Weights of a small GPT-style language model, trained from scratch on English Wikipedia.
Size: 9 layers, 4 heads of 32 (1 for keys and values), MLP 640 ReGLU, vocabulary 2048, 2.85M parameters.
Architecture: rotary positions, tied embeddings, normalized queries and keys, a norm on each head, short convolutions.
Each number is 50 + 12 x the weight over its row's rms, rounded and kept within 0 to 99. Layers, rows and columns count from 0. The size before them is the row's rms in percent of the matrix's.

# down: layer 3 MLP down (transposed), 640x128, rms 0.159, rows 219-236, columns 0-127
# gate: layer 3 MLP gate, 640x128, rms 0.163, rows 220-237, columns 0-127
# up: layer 3 MLP up, 640x128, rms 0.161, rows 220-237, columns 0-127
down219 084:25 56 51 61 53 51 48 50 27 57 56 64 43 43 56 55 44 52 56 99 59 62 42 52 54 46 48 59 35 58 56 55 53 55 50 64 41 21 54 48 64 35 37 60 43 29 40 70 58 56 48 39 21 40 38 44 57 41 60 43 40 38 48 52 59 63 53 39 62 33 45 52 38 34 66 59 48 50 50 35 53 56 67 48 56 24 46 33 59 59 49 42 64 53 31 56 62 69 54 49 82 46 49 64 51 35 42 70 55 50 38 56 58 64 61 32 34 66 40 51 63 47 52 47 67 43 52 49
gate220 105:61 38 31 53 42 47 70 41 76 48 61 43 49 33 55 65 51 52 61 44 40 43 51 29 51 59 47 69 39 55 55 34 43 53 49 23 50 40 53 22 58 45 38 42 37 65 34 59 53 20 50 33 60 60 54 60 56 54 59 63 52 41 45 59 72 33 48 38 39 58 62 73 41 54 45 25 56 59 43 47 43 47 50 40 51 67 46 64 51 45 67 48 58 67 72 62 50 38 41 26 38 53 50 56 67 78 38 49 44 54 55 67 41 55 37 51 54 60 50 47 62 25 54 51 32 24 54 43
up220 103:61 39 46 64 49 52 44 57 27 43 53 49 69 61 69 55 54 53 46 47 41 56 58 50 49 65 34 52 39 78 28 34 37 15 72 50 36 47 47 46 48 34 49 42 59 64 30 53 66 53 57 59 47 56 32 51 67 55 66 54 62 55 30 65 62 44 58 45 52 73 40 57 64 47 44 52 54 35 77 42 47 43 19 69 49 35 47 32 37 43 32 52 31 38 52 41 36 68 60 51 43 52 36 56 50 49 39 38 23 43 40 57 55 42 35 70 53 51 40 53 47 41 63 54 60 52 41 61
down220 103:68 47 43 52 55 46 67 48 49 47 50 76 54 36 25 54 57 81 48 46 60 53 42 62 70 45 37 19 43 36 47 51 55 43 35 52 47 61 35 70 34 45 68 39 73 66 56 47 62 59 40 41 50 65 41 48 55 33 61 50 49 44 55 77 48 42 31 34 45 51 42 64 53 68 52 52 55 43 52 58 72 57 45 42 48 51 54 46 61 59 38 51 55 40 64 55 48 39 76 52 46 54 51 36 33 54 65 28 53 68 44 58 26 46 65 35 42 22 47 40 49 73 73 58 48 51 54 58
gate221 104:56 68 51 48 62 60 58 33 21 51 55 57 56 49 30 50 59 42 21 37 32 35 38 35 56 70 53 40 58 53 57 66 71 26 46 43 57 59 54 30 49 37 43 61 38 56 43 48 60 40 64 34 46 46 63 48 63 63 55 51 67 54 27 49 45 48 31 47 65 72 42 44 48 39 53 53 63 61 43 24 64 33 48 69 45 31 49 55 58 52 61 56 43 60 70 39 52 23 70 67 45 50 62 44 59 68 52 65 35 39 41 61 57 38 56 36 59 63 46 61 66 44 58 35 42 57 55 48
up221 110:41 50 56 52 66 60 35 37 44 68 38 59 46 25 55 41 33 58 61 62 46 15 59 25 34 49 53 38 60 67 59 59 49 33 64 38 57 51 70 49 54 51 53 38 38 83 53 60 42 60 74 43 40 49 56 41 43 55 55 59 56 64 52 46 49 51 39 51 48 36 55 44 54 57 57 51 45 69 70 49 32 61 49 41 49 41 50 55 51 38 55 54 50 50 62 72 33 39 52 53 53 58 29 25 47 65 63 57 35 21 54 65 57 43 46 59 60 60 41 41 71 61 46 38 59 22 66 35
down221 107:49 52 33 45 24 38 48 63 57 46 62 49 32 38 39 34 31 33 49 53 37 51 45 44 51 60 62 26 47 47 41 78 47 45 66 50 32 73 58 61 36 63 68 47 52 43 72 34 50 35 46 55 38 53 49 59 63 60 42 57 61 46 46 52 52 35 46 38 53 51 68 54 52 47 35 51 67 61 65 36 62 58 56 45 46 54 51 31 32 54 66 51 48 62 45 63 54 28 54 39 62 43 31 40 38 25 78 35 54 55 35 55 30 33 52 79 56 42 47 64 64 60 55 51 30 52 42 65
gate222 102:42 36 73 58 55 47 87 34 53 40 65 38 57 33 45 58 37 52 48 42 53 44 40 36 59 54 48 55 54 49 35 40 53 56 61 52 39 45 44 50 36 25 38 79 53 55 54 63 42 51 45 48 40 44 53 50 46 65 55 50 62 52 31 46 72 39 41 52 53 49 40 52 40 55 56 29 62 36 33 15 46 52 47 56 60 39 53 47 47 41 52 29 71 49 74 67 35 34 39 47 39 72 58 67 67 78 54 57 43 43 59 46 31 53 35 39 55 50 41 44 64 65 23 48 50 43 51 55
up222 100:60 57 36 40 57 57 36 46 47 41 41 51 78 56 27 53 83 45 46 59 61 50 51 53 14 53 70 39 57 49 57 70 46 44 60 32 53 36 51 63 50 44 36 57 22 56 46 43 58 49 43 44 46 41 54 56 47 51 47 70 56 53 52 30 34 36 49 76 40 32 38 37 46 43 64 48 24 40 28 45 60 57 65 62 23 53 40 55 53 59 53 49 62 44 49 43 56 47 38 41 35 48 44 63 49 58 39 42 80 58 60 26 65 26 44 46 48 52 41 39 60 46 41 38 55 54 53 42
down222 100:60 30 52 48 48 50 76 47 45 34 66 30 35 44 45 70 52 45 71 52 39 58 65 50 47 61 63 47 70 49 36 42 45 34 44 60 50 42 57 67 37 61 49 53 48 57 60 40 62 25 34 31 61 76 53 46 48 65 61 14 39 62 60 41 54 35 44 58 47 32 40 48 43 53 62 24 50 53 43 49 53 34 57 49 52 71 69 42 51 56 47 53 56 43 65 43 25 43 59 69 40 67 45 39 57 47 55 47 41 24 47 36 47 60 46 53 45 64 39 56 33 42 20 48 57 59 47 65
gate223 104:45 48 53 47 58 44 61 57 50 55 34 47 40 50 65 59 65 65 44 42 49 28 41 36 43 55 43 32 58 51 38 45 67 66 59 48 65 40 53 16 74 53 40 56 54 50 57 50 34 38 49 49 36 59 69 46 60 50 59 44 57 32 56 24 44 46 41 64 42 42 64 57 57 53 46 46 63 63 49 32 52 51 50 51 38 45 41 43 46 60 62 57 34 38 43 75 27 24 38 51 38 75 65 82 41 76 36 32 58 60 74 45 33 45 47 42 71 52 54 31 58 51 64 51 54 47 57 58
up223 109:36 38 37 37 38 34 41 42 62 26 54 45 66 49 41 54 36 29 48 44 63 42 50 32 34 67 50 58 58 40 33 53 74 51 54 54 49 58 25 55 49 49 64 63 53 53 39 55 51 76 40 37 54 52 55 44 37 53 66 62 41 47 67 39 55 50 50 54 61 48 55 52 53 61 57 51 42 55 49 56 39 63 72 53 63 47 42 22 47 53 42 39 54 33 36 40 35 34 28 21 50 59 39 39 47 87 64 54 52 54 53 48 63 45 29 34 24 81 52 59 54 46 53 44 41 44 55 49
down223 107:85 39 59 40 54 53 54 45 67 45 28 57 51 46 65 41 40 78 46 22 41 36 58 44 28 57 45 48 66 60 41 45 58 39 44 59 52 50 62 42 35 55 39 31 33 96 59 38 43 51 60 59 52 54 53 33 66 43 54 32 50 41 39 53 44 50 53 41 46 66 36 55 36 36 61 41 57 66 41 48 47 38 55 50 43 72 43 46 32 54 49 56 40 42 47 41 52 41 48 53 45 57 51 21 40 61 34 41 35 49 65 53 44 41 46 38 47 64 67 37 74 58 46 55 71 50 50 41
gate224 105:56 57 49 47 47 58 52 35 56 34 51 35 40 46 53 46 61 64 40 43 29 40 54 63 64 51 64 75 48 62 58 43 16 50 54 37 53 43 38 53 60 63 66 41 44 50 57 60 49 59 57 50 69 78 57 56 49 41 44 41 54 44 56 53 60 44 41 68 37 41 55 51 58 68 57 31 49 30 58 43 43 58 69 48 03 63 69 41 58 63 52 38 52 66 44 69 49 46 30 69 52 48 59 60 58 46 26 43 38 74 56 61 37 41 35 47 50 51 50 32 70 62 57 62 45 49 62 62
up224 103:59 36 69 75 78 60 38 70 40 42 33 59 58 68 53 43 51 43 68 51 51 50 50 52 48 65 45 52 40 41 74 38 46 65 48 47 42 35 58 15 38 45 47 48 58 49 40 48 59 45 43 64 36 58 47 30 43 37 33 72 68 37 59 40 39 71 46 28 60 54 77 54 50 39 69 64 62 85 57 66 40 52 65 43 55 53 57 38 36 35 45 63 49 56 51 50 60 45 45 34 43 45 54 51 50 52 53 48 36 47 56 37 59 21 56 59 43 49 46 51 43 51 53 40 69 49 44 37
down224 106:34 46 54 49 55 32 54 31 79 41 50 45 45 44 63 76 53 47 59 24 77 52 51 31 31 43 54 27 49 55 46 71 47 58 54 44 56 81 34 61 43 53 28 51 57 66 49 49 46 55 45 35 59 43 50 45 47 65 41 47 40 39 51 45 41 62 51 40 49 60 46 38 45 73 34 31 48 56 37 44 33 28 44 49 53 84 54 45 48 31 34 52 64 66 51 42 52 31 49 53 55 54 65 46 62 50 46 32 59 60 68 38 38 29 60 46 48 49 71 58 28 56 48 60 50 49 41 55
gate225 103:69 61 61 55 40 47 67 51 68 50 46 69 38 70 33 60 58 34 33 41 44 54 48 29 37 42 44 39 65 47 39 53 46 46 39 55 60 54 52 57 52 73 62 51 31 55 40 72 56 40 66 39 44 45 39 47 55 53 46 64 58 49 58 25 65 29 58 58 61 53 41 50 41 30 42 53 37 75 43 29 72 41 61 48 39 49 37 59 66 36 42 56 53 51 44 69 28 33 52 62 64 45 51 28 60 47 64 53 52 64 59 37 30 37 66 43 62 42 72 42 71 44 72 57 48 51 50 62
up225 106:40 59 47 53 67 73 38 49 40 61 62 55 43 18 63 61 26 33 74 45 53 62 40 67 59 47 61 68 45 44 59 67 67 59 53 63 48 81 41 47 52 44 21 47 58 71 45 34 56 46 57 37 61 61 73 67 38 36 58 45 50 48 53 66 59 47 55 31 51 42 50 38 64 51 40 51 67 38 42 60 60 42 75 60 48 51 37 48 44 50 44 38 52 42 55 40 66 56 56 45 55 52 60 64 36 43 49 48 32 38 49 60 58 38 17 34 67 59 57 61 48 59 46 56 67 44 42 42
down225 106:46 48 31 32 72 56 74 48 52 57 29 58 61 49 49 47 47 46 51 01 48 50 58 41 56 42 54 27 46 60 69 72 52 46 40 50 72 46 49 47 39 59 51 38 54 60 42 67 71 61 46 57 45 74 64 64 58 46 37 55 44 45 50 41 46 44 59 30 45 52 47 60 38 40 13 65 66 53 55 52 52 48 57 55 29 55 43 48 68 56 54 55 36 47 63 63 44 32 48 54 61 57 31 56 54 46 53 37 60 65 42 67 29 61 64 42 63 48 29 51 38 44 42 49 66 58 44 64
gate226 107:49 61 34 46 64 48 44 84 36 51 36 59 67 72 39 66 54 37 43 48 62 39 45 55 38 55 47 29 59 70 61 47 33 65 43 72 59 46 58 50 68 54 39 36 45 46 47 60 74 47 54 32 61 61 42 45 41 42 47 54 50 49 46 57 69 32 58 45 49 51 59 68 53 49 40 32 44 53 53 43 46 44 45 59 48 55 59 37 47 41 57 46 42 65 47 35 35 57 39 83 71 50 66 58 73 54 54 39 66 54 24 45 66 70 63 41 50 56 64 79 71 36 57 55 58 40 58 57
up226 110:55 44 47 39 55 35 40 39 58 46 47 53 47 67 48 54 57 49 22 45 53 41 60 45 40 56 35 61 39 61 72 43 30 60 60 75 36 36 32 56 56 40 54 42 50 71 37 70 39 45 49 42 30 63 67 55 32 69 33 75 48 60 60 68 50 21 62 26 48 31 66 60 51 50 15 53 41 45 50 44 34 43 39 57 62 41 47 43 58 39 49 41 58 53 42 50 29 59 71 50 66 60 43 67 54 53 55 54 54 52 50 61 49 39 58 66 46 64 69 70 36 39 66 51 59 52 49 51
down226 107:38 45 41 48 71 78 31 45 40 38 51 47 41 52 60 51 44 50 55 71 51 61 57 47 47 50 47 59 61 52 56 49 47 60 59 80 43 52 42 44 44 52 54 47 36 49 55 54 64 58 38 66 63 45 55 44 44 69 32 41 34 65 58 61 47 42 60 44 67 36 65 45 36 39 38 49 43 50 38 58 56 52 51 53 43 00 58 38 54 56 65 59 58 45 52 42 35 24 39 59 47 45 57 30 45 31 45 62 73 65 26 58 52 52 53 52 52 52 33 62 43 48 58 60 36 56 42 28
gate227 111:83 61 54 42 52 40 49 59 28 59 48 50 61 54 40 70 76 45 41 42 53 60 54 32 49 50 57 48 47 36 68 48 50 52 57 42 41 51 50 50 62 30 59 27 46 74 62 50 51 32 34 56 33 37 60 74 44 49 52 76 50 63 35 41 54 40 62 65 51 40 71 51 60 77 40 33 45 48 51 33 31 42 34 51 56 47 66 47 52 33 46 41 29 52 56 57 39 42 49 24 41 42 50 59 49 51 24 76 50 46 54 75 49 48 57 26 55 56 51 45 53 47 48 50 48 28 57 53
up227 111:29 22 52 60 51 41 36 61 40 45 46 48 60 60 40 46 58 54 37 58 62 64 32 69 36 60 47 63 43 47 33 72 33 47 40 36 64 67 64 52 57 47 40 51 78 49 31 57 81 80 40 34 38 71 50 57 42 48 60 52 55 37 58 51 39 65 69 43 62 54 44 57 48 47 63 65 66 70 45 52 49 46 36 72 41 56 40 43 61 43 40 32 50 47 44 39 50 66 61 64 48 59 43 35 72 46 62 44 55 47 43 52 31 53 56 56 49 58 60 62 52 64 56 35 48 71 29 46
down227 108:49 49 38 31 59 18 41 72 43 33 42 41 40 67 32 44 48 59 59 46 68 53 57 57 51 57 56 46 38 41 43 52 46 47 53 39 44 63 53 78 38 51 45 54 41 39 70 42 60 58 45 57 44 44 45 34 57 55 67 39 43 51 61 51 49 49 37 49 36 79 48 59 40 80 58 41 58 60 27 45 62 62 52 63 24 64 34 49 35 47 24 50 52 36 75 18 53 54 52 32 56 56 37 65 44 40 66 36 57 41 28 48 56 41 62 51 30 49 50 51 54 40 53 57 56 33 42 53
gate228 100:72 54 56 38 47 68 32 78 46 53 46 63 44 28 44 29 46 63 68 45 76 37 46 67 44 57 68 53 47 62 38 41 70 60 55 53 71 42 70 49 45 27 62 51 39 58 52 51 41 60 55 52 72 46 37 58 68 54 50 36 41 49 50 36 50 35 53 54 48 69 46 62 55 59 42 52 40 49 46 49 58 61 49 59 67 45 31 43 58 39 40 59 32 81 51 67 58 44 40 40 47 32 45 46 55 45 79 53 62 23 51 67 39 48 56 40 45 32 64 49 78 46 46 39 52 43 48 55
up228 099:45 49 44 47 50 37 63 53 43 49 57 22 69 59 57 48 39 40 46 58 32 26 45 42 62 33 48 67 83 33 57 52 31 62 30 31 66 37 51 21 62 50 54 58 54 60 56 35 33 59 38 30 40 45 36 35 68 47 49 69 66 41 57 65 56 45 62 33 52 42 58 40 51 50 51 43 80 52 51 59 38 36 30 53 45 46 69 58 47 49 49 25 52 48 68 62 40 52 66 56 53 50 54 56 40 61 47 52 78 41 61 54 52 31 39 49 39 52 34 31 45 41 55 55 43 57 40 43
down228 096:58 51 48 60 55 36 47 40 73 47 44 51 50 45 46 44 32 50 34 24 53 61 43 44 47 46 51 41 69 51 60 44 43 60 49 37 53 63 51 51 40 62 48 58 53 66 54 53 49 48 41 42 33 00 55 33 60 58 40 59 56 55 46 59 40 23 49 66 49 31 47 59 50 52 62 29 52 49 71 71 57 46 34 45 49 15 56 72 30 47 54 28 39 54 46 46 40 59 42 43 79 60 56 57 56 41 27 61 35 51 78 53 50 38 47 45 52 49 50 48 32 53 46 48 60 43 63 44
gate229 105:61 60 37 53 53 47 80 57 52 53 63 42 34 57 69 48 47 45 40 45 53 59 57 65 68 54 67 51 36 31 62 36 68 58 43 46 56 61 38 43 40 65 76 54 45 47 68 52 57 50 37 65 52 71 55 54 57 45 56 58 61 54 37 71 55 38 31 37 42 74 24 39 61 60 54 48 34 50 41 39 37 49 58 48 42 45 43 58 43 71 35 66 28 69 59 52 30 45 50 44 44 35 28 45 64 61 60 47 45 50 56 57 27 50 48 35 41 66 64 54 71 50 35 38 61 22 59 43
up229 099:44 71 45 61 53 47 32 37 53 50 40 18 61 62 54 39 73 46 72 48 33 36 20 59 55 60 49 42 70 53 56 67 54 71 42 39 54 50 65 28 43 35 39 44 66 66 25 46 53 50 33 64 39 58 55 68 54 64 43 53 36 29 38 47 48 50 62 52 44 66 44 56 53 56 48 55 39 44 45 43 42 40 44 60 67 35 48 68 45 36 38 39 54 32 43 36 49 56 53 43 39 58 55 63 54 33 53 37 76 54 27 44 42 77 51 59 54 46 26 33 44 46 39 49 49 46 40 51
down229 102:38 66 55 37 48 55 60 58 61 53 43 65 41 41 33 38 54 37 45 26 54 63 55 35 55 37 34 36 55 62 46 38 71 44 26 37 38 55 60 56 69 49 52 47 63 81 51 58 52 33 48 60 58 51 36 41 57 63 41 38 63 51 44 69 61 45 41 54 54 61 69 30 46 52 62 50 47 59 61 49 52 48 58 52 56 67 51 36 54 39 66 65 49 54 36 51 46 30 73 38 33 44 47 30 55 46 30 54 64 35 33 38 66 65 72 66 47 51 85 57 52 44 51 65 63 28 57 44
gate230 105:58 39 65 58 61 35 39 51 69 24 45 41 36 54 65 45 56 57 37 46 43 32 53 44 68 40 42 43 50 31 43 53 51 64 55 59 50 64 51 35 40 52 72 45 52 38 45 67 43 25 60 73 43 55 40 57 51 51 27 64 61 57 39 49 49 42 60 38 33 55 47 50 57 49 42 48 54 63 46 39 26 38 70 53 38 61 32 25 48 52 27 45 34 53 48 37 45 26 40 60 52 36 88 68 35 48 43 49 42 50 33 45 27 53 50 61 32 73 50 55 63 52 57 49 61 38 49 52
up230 107:44 57 58 41 43 60 53 51 42 59 67 42 73 37 48 45 37 33 48 44 46 56 54 51 25 45 39 46 29 46 66 61 63 59 48 34 73 53 47 39 34 50 52 56 51 48 40 47 44 78 68 56 39 59 37 21 54 36 73 56 42 29 52 44 54 59 25 49 49 61 31 46 54 34 50 48 53 78 60 51 64 52 42 56 37 42 41 48 57 59 83 59 45 46 49 52 50 56 39 49 51 64 47 31 54 69 68 72 50 54 78 61 62 39 61 52 60 50 47 39 46 21 39 63 64 47 40 58
down230 107:42 57 50 48 60 49 48 55 54 61 48 46 32 64 56 38 48 49 58 41 62 75 28 50 71 64 61 62 49 42 49 65 34 58 54 41 39 56 22 57 42 47 43 63 44 53 53 37 57 59 53 55 36 67 34 54 62 33 53 71 41 48 35 30 51 62 55 62 36 71 30 49 56 73 48 43 61 48 55 58 50 68 47 45 51 81 47 46 36 34 44 35 56 39 41 52 29 35 38 58 41 69 48 71 53 31 30 37 57 63 65 38 28 46 41 56 55 50 66 58 61 49 63 45 61 72 26 44
gate231 099:52 61 65 51 43 42 51 54 76 49 54 26 44 50 59 43 44 55 35 40 66 53 67 35 64 62 60 65 38 71 47 42 43 46 66 64 74 25 47 45 66 43 48 57 61 50 41 51 40 43 49 44 58 61 45 65 71 49 73 52 51 70 41 58 63 60 51 17 47 57 35 64 22 51 57 41 54 43 45 39 69 54 57 54 38 56 54 56 43 56 40 55 34 59 42 52 39 51 52 48 53 17 47 56 73 53 57 61 58 46 36 59 57 75 64 23 53 69 54 48 65 42 61 70 52 37 59 50
up231 102:67 42 54 59 47 49 57 32 36 46 46 44 73 49 50 52 31 54 49 43 79 57 58 36 52 57 55 27 39 47 61 42 47 48 59 48 55 66 31 55 52 23 63 67 56 48 54 57 46 43 37 53 40 50 53 57 55 31 84 45 64 51 16 48 67 49 63 42 45 55 61 53 44 51 59 38 28 49 59 35 60 63 32 62 37 45 23 40 49 58 41 54 58 41 68 59 68 57 61 37 39 48 59 37 52 56 44 48 22 77 39 38 44 41 45 56 28 58 41 55 48 63 43 55 34 58 48 33
down231 102:45 44 42 42 62 66 47 56 43 42 67 70 33 50 52 62 64 42 42 19 37 47 26 35 42 55 52 65 56 42 52 42 52 53 37 56 53 42 39 42 46 56 42 24 60 36 38 33 91 58 68 49 43 50 59 46 66 23 60 45 59 48 61 58 64 51 61 46 55 44 42 60 38 60 53 38 37 46 38 59 52 42 47 54 30 30 24 45 65 28 29 54 43 61 40 43 41 47 50 53 62 49 54 41 55 47 34 71 72 53 61 56 38 30 43 58 62 51 45 56 62 64 48 69 46 54 32 46
gate232 102:61 67 66 67 43 48 38 40 47 55 53 44 49 47 69 75 49 38 46 37 72 33 43 31 50 38 88 57 51 37 50 56 52 52 71 58 51 61 58 49 53 34 68 40 51 40 37 58 63 50 51 61 36 67 62 62 44 66 49 53 34 33 55 46 33 25 49 46 55 55 49 43 44 63 35 41 33 73 54 51 46 54 31 52 42 34 42 45 50 59 47 25 33 67 43 50 55 47 49 58 57 58 34 56 41 68 34 61 64 30 49 47 61 64 49 43 46 46 35 68 76 56 73 64 60 45 39 44
up232 099:61 53 55 74 32 50 32 48 33 33 31 42 63 56 42 58 38 50 68 46 70 60 35 45 54 47 49 29 37 46 45 43 51 48 82 74 49 54 62 42 66 63 33 38 66 44 68 51 49 70 44 43 33 25 46 46 50 57 57 45 60 53 44 36 33 72 42 38 64 42 34 36 44 66 66 68 35 53 72 49 44 43 33 50 39 44 40 37 44 43 50 47 37 61 46 33 32 36 52 64 50 50 45 64 46 42 66 75 46 44 51 47 42 68 44 48 68 42 47 63 49 52 24 57 52 52 54 55
down232 100:22 70 42 55 60 40 42 56 50 42 54 57 42 47 51 56 61 44 57 56 50 62 54 41 47 42 81 48 45 39 33 73 53 53 34 29 56 43 62 43 45 47 63 69 34 54 58 58 45 49 53 35 65 37 59 47 58 37 44 37 45 71 56 28 48 47 44 64 30 62 38 73 45 52 33 65 57 29 51 45 37 41 41 23 47 35 31 51 37 44 35 39 80 47 49 36 40 83 50 48 37 50 65 43 45 44 59 42 62 45 50 43 34 34 47 61 44 39 69 61 52 43 66 69 43 55 46 38
gate233 108:72 39 70 59 53 43 59 63 63 40 35 49 35 39 42 39 52 50 37 39 46 72 62 54 52 46 42 65 54 65 58 46 58 25 78 41 61 66 30 58 62 43 39 60 45 37 62 45 72 47 54 61 39 42 40 48 57 38 30 50 63 45 32 44 46 27 15 41 66 51 29 47 59 71 47 48 33 65 56 41 74 41 51 51 45 61 52 43 57 49 51 57 54 56 53 51 53 48 60 28 57 42 65 43 53 55 69 48 52 53 54 38 47 39 34 13 57 51 55 58 67 51 60 45 58 37 62 37
up233 112:56 57 49 29 44 44 46 40 66 44 63 51 56 42 49 47 71 39 45 46 68 49 63 30 28 40 44 58 57 58 50 44 48 48 63 71 27 56 45 51 46 80 46 51 37 61 39 64 46 52 44 57 52 35 53 37 57 46 61 40 71 54 55 32 32 54 65 52 48 38 52 57 54 33 45 50 58 54 39 60 58 51 51 66 41 60 81 82 44 68 53 46 31 65 55 29 62 30 67 67 56 58 67 58 57 69 49 65 46 47 52 30 66 52 37 46 54 36 51 76 63 39 50 58 48 77 50 56
down233 111:61 71 57 47 36 65 25 34 44 27 58 40 38 59 46 51 69 50 29 43 41 73 33 44 66 56 51 53 38 45 45 43 39 49 54 42 58 71 38 73 52 56 24 48 44 58 39 33 54 49 58 41 53 54 25 44 70 29 56 71 42 36 67 85 55 73 52 45 42 33 42 32 47 37 57 53 55 66 51 33 37 52 31 51 53 47 52 50 46 49 42 51 41 57 50 60 37 49 65 55 55 64 50 56 56 35 38 77 53 52 35 34 59 42 45 46 39 54 36 55 41 40 69 62 50 53 49 36
gate234 100:77 54 41 45 80 26 46 64 62 53 31 42 50 72 63 65 61 51 52 39 44 55 63 51 47 60 52 45 61 43 55 47 58 35 39 60 55 53 42 43 65 43 48 56 28 65 55 39 67 37 72 39 58 37 67 42 60 38 42 52 61 48 55 42 46 22 56 55 37 42 41 44 71 62 57 57 40 51 57 47 55 50 66 61 53 64 33 70 56 63 64 70 33 74 62 48 62 52 64 56 39 62 51 37 49 51 52 54 57 50 50 50 32 45 33 29 43 53 69 41 69 45 58 77 52 24 51 61
up234 096:42 66 37 73 39 51 60 48 54 50 50 45 47 37 50 27 38 53 74 51 55 41 48 57 62 61 43 48 35 50 52 66 56 75 55 50 45 66 52 69 35 56 63 39 73 29 58 56 35 39 22 40 57 33 30 47 52 61 39 56 45 53 64 43 45 47 53 37 41 63 43 50 33 57 50 31 79 62 28 67 22 41 36 49 62 44 70 46 51 39 42 42 63 32 50 56 45 47 52 61 66 47 49 64 51 29 51 47 57 64 57 59 62 60 43 62 47 60 45 51 57 42 47 18 72 56 57 37
down234 099:33 35 47 36 32 32 66 63 52 50 49 46 62 50 33 58 31 46 59 26 42 65 52 46 55 49 69 53 58 41 52 35 53 58 38 73 54 31 46 61 55 53 47 44 52 52 12 59 40 37 47 56 36 48 68 45 28 47 65 42 45 40 32 50 42 57 49 52 50 88 49 48 32 39 30 40 38 35 36 42 51 62 55 56 43 23 53 54 61 29 51 67 51 61 29 53 52 53 33 30 42 43 50 56 48 75 53 59 49 41 54 46 60 61 55 48 51 40 78 56 50 39 67 60 54 55 48 67
gate235 097:53 54 55 52 69 40 54 72 36 64 34 52 56 44 65 57 47 42 50 51 30 33 25 53 33 49 54 52 48 28 49 53 58 44 58 38 54 55 42 53 42 57 56 48 37 57 55 50 39 44 37 46 44 60 56 72 44 82 49 48 56 35 43 39 60 24 40 17 41 60 45 50 78 77 61 48 47 36 44 34 42 60 28 66 70 48 63 35 51 42 41 71 52 49 52 55 37 35 43 40 48 40 61 56 45 49 55 50 53 42 49 36 38 39 51 49 49 64 43 24 61 38 61 63 51 29 80 54
up235 096:64 55 56 41 49 53 39 49 62 58 54 39 36 42 25 42 47 53 44 52 33 30 43 59 49 67 47 66 47 53 49 61 48 74 41 35 45 39 51 60 55 21 76 45 48 44 39 20 23 56 36 69 39 64 44 64 68 62 35 42 66 52 65 42 36 29 60 41 49 37 57 63 41 53 33 39 49 57 45 56 76 55 45 53 70 66 56 42 62 49 39 63 48 34 56 44 48 50 52 43 46 50 35 37 54 65 75 56 41 51 49 50 55 82 58 54 48 76 39 50 58 46 45 39 57 36 60 37
down235 100:42 41 61 33 55 57 50 54 69 50 59 38 49 52 47 69 49 52 41 46 45 35 51 48 48 52 53 40 57 49 56 62 46 51 32 46 39 37 44 37 54 67 72 60 43 63 26 42 56 41 66 72 68 45 66 49 56 64 53 52 52 47 60 27 80 50 50 48 63 30 51 28 50 42 42 41 39 32 77 66 33 42 42 63 38 32 42 62 50 48 30 62 74 66 31 67 57 50 45 36 62 28 46 36 63 43 46 60 45 59 27 39 47 70 46 59 40 45 55 29 45 62 57 40 51 28 56 57
gate236 094:71 62 61 48 24 33 36 46 54 54 20 48 48 44 38 38 55 63 40 47 36 26 71 51 66 49 72 44 30 52 34 55 63 60 61 57 62 50 61 42 65 49 53 57 47 57 38 75 55 56 45 39 55 58 51 53 54 39 31 49 56 49 59 47 52 34 43 65 51 53 31 36 75 72 50 46 39 29 49 44 62 77 55 41 41 70 41 55 41 55 47 60 30 63 45 55 61 58 45 80 35 44 36 54 61 52 58 40 38 61 35 48 31 30 54 56 64 51 48 62 70 55 44 61 43 48 56 42
up236 092:30 58 34 50 61 41 67 59 75 46 41 55 54 51 61 50 44 55 57 62 63 56 40 53 59 61 42 61 41 47 46 64 50 47 43 41 55 35 36 35 53 35 58 62 54 49 57 48 38 67 35 63 63 65 35 66 44 21 28 44 54 54 42 39 47 59 37 90 53 33 79 39 56 71 46 62 57 48 36 42 46 67 44 46 54 63 56 37 60 39 46 46 55 60 28 49 46 59 80 38 47 50 35 52 58 72 59 54 32 46 24 58 48 43 53 45 65 41 51 54 65 49 70 64 39 48 46 45
down236 095:56 30 49 53 69 49 52 65 65 59 38 45 38 23 53 44 54 57 36 90 27 53 54 59 30 57 41 30 46 62 62 34 45 55 59 50 52 39 43 43 43 63 69 52 52 63 42 51 65 48 35 46 42 48 51 68 54 31 58 45 64 51 67 60 47 36 51 56 65 66 65 49 59 49 58 62 26 53 50 64 69 65 53 29 28 44 53 56 51 34 34 65 46 26 64 44 62 53 37 50 62 32 65 59 52 59 68 43 55 69 55 52 50 64 27 41 56 61 46 42 33 44 48 50 65 59 41 49
gate237 106:74 47 73 44 37 41 41 39 59 63 38 47 51 38 54 48 38 42 63 42 63 49 37 43 74 62 57 35 41 47 57 57 30 50 49 29 51 38 67 62 41 68 41 38 61 39 43 77 69 72 60 43 56 38 45 31 52 36 59 75 71 17 59 49 54 44 61 47 42 48 40 63 68 50 42 43 67 48 32 53 51 56 35 56 53 57 35 48 63 36 65 52 49 61 76 57 58 47 43 48 52 61 54 47 61 55 65 40 55 60 42 33 39 52 62 25 42 48 44 54 53 62 68 63 47 45 72 41
up237 105:54 44 29 24 43 32 61 53 46 44 45 76 46 43 49 64 41 48 53 55 44 45 45 39 26 37 55 39 48 29 33 46 71 49 61 55 46 56 44 47 28 30 72 62 58 50 64 25 55 42 60 36 59 65 57 66 26 52 45 26 49 58 36 31 39 48 59 62 45 50 56 50 41 51 55 43 61 70 58 42 45 41 45 56 53 51 79 66 60 79 51 75 54 54 54 42 55 50 34 43 51 41 56 58 54 54 42 81 54 59 60 55 32 41 45 55 73 49 57 28 54 58 47 53 42 42 52 63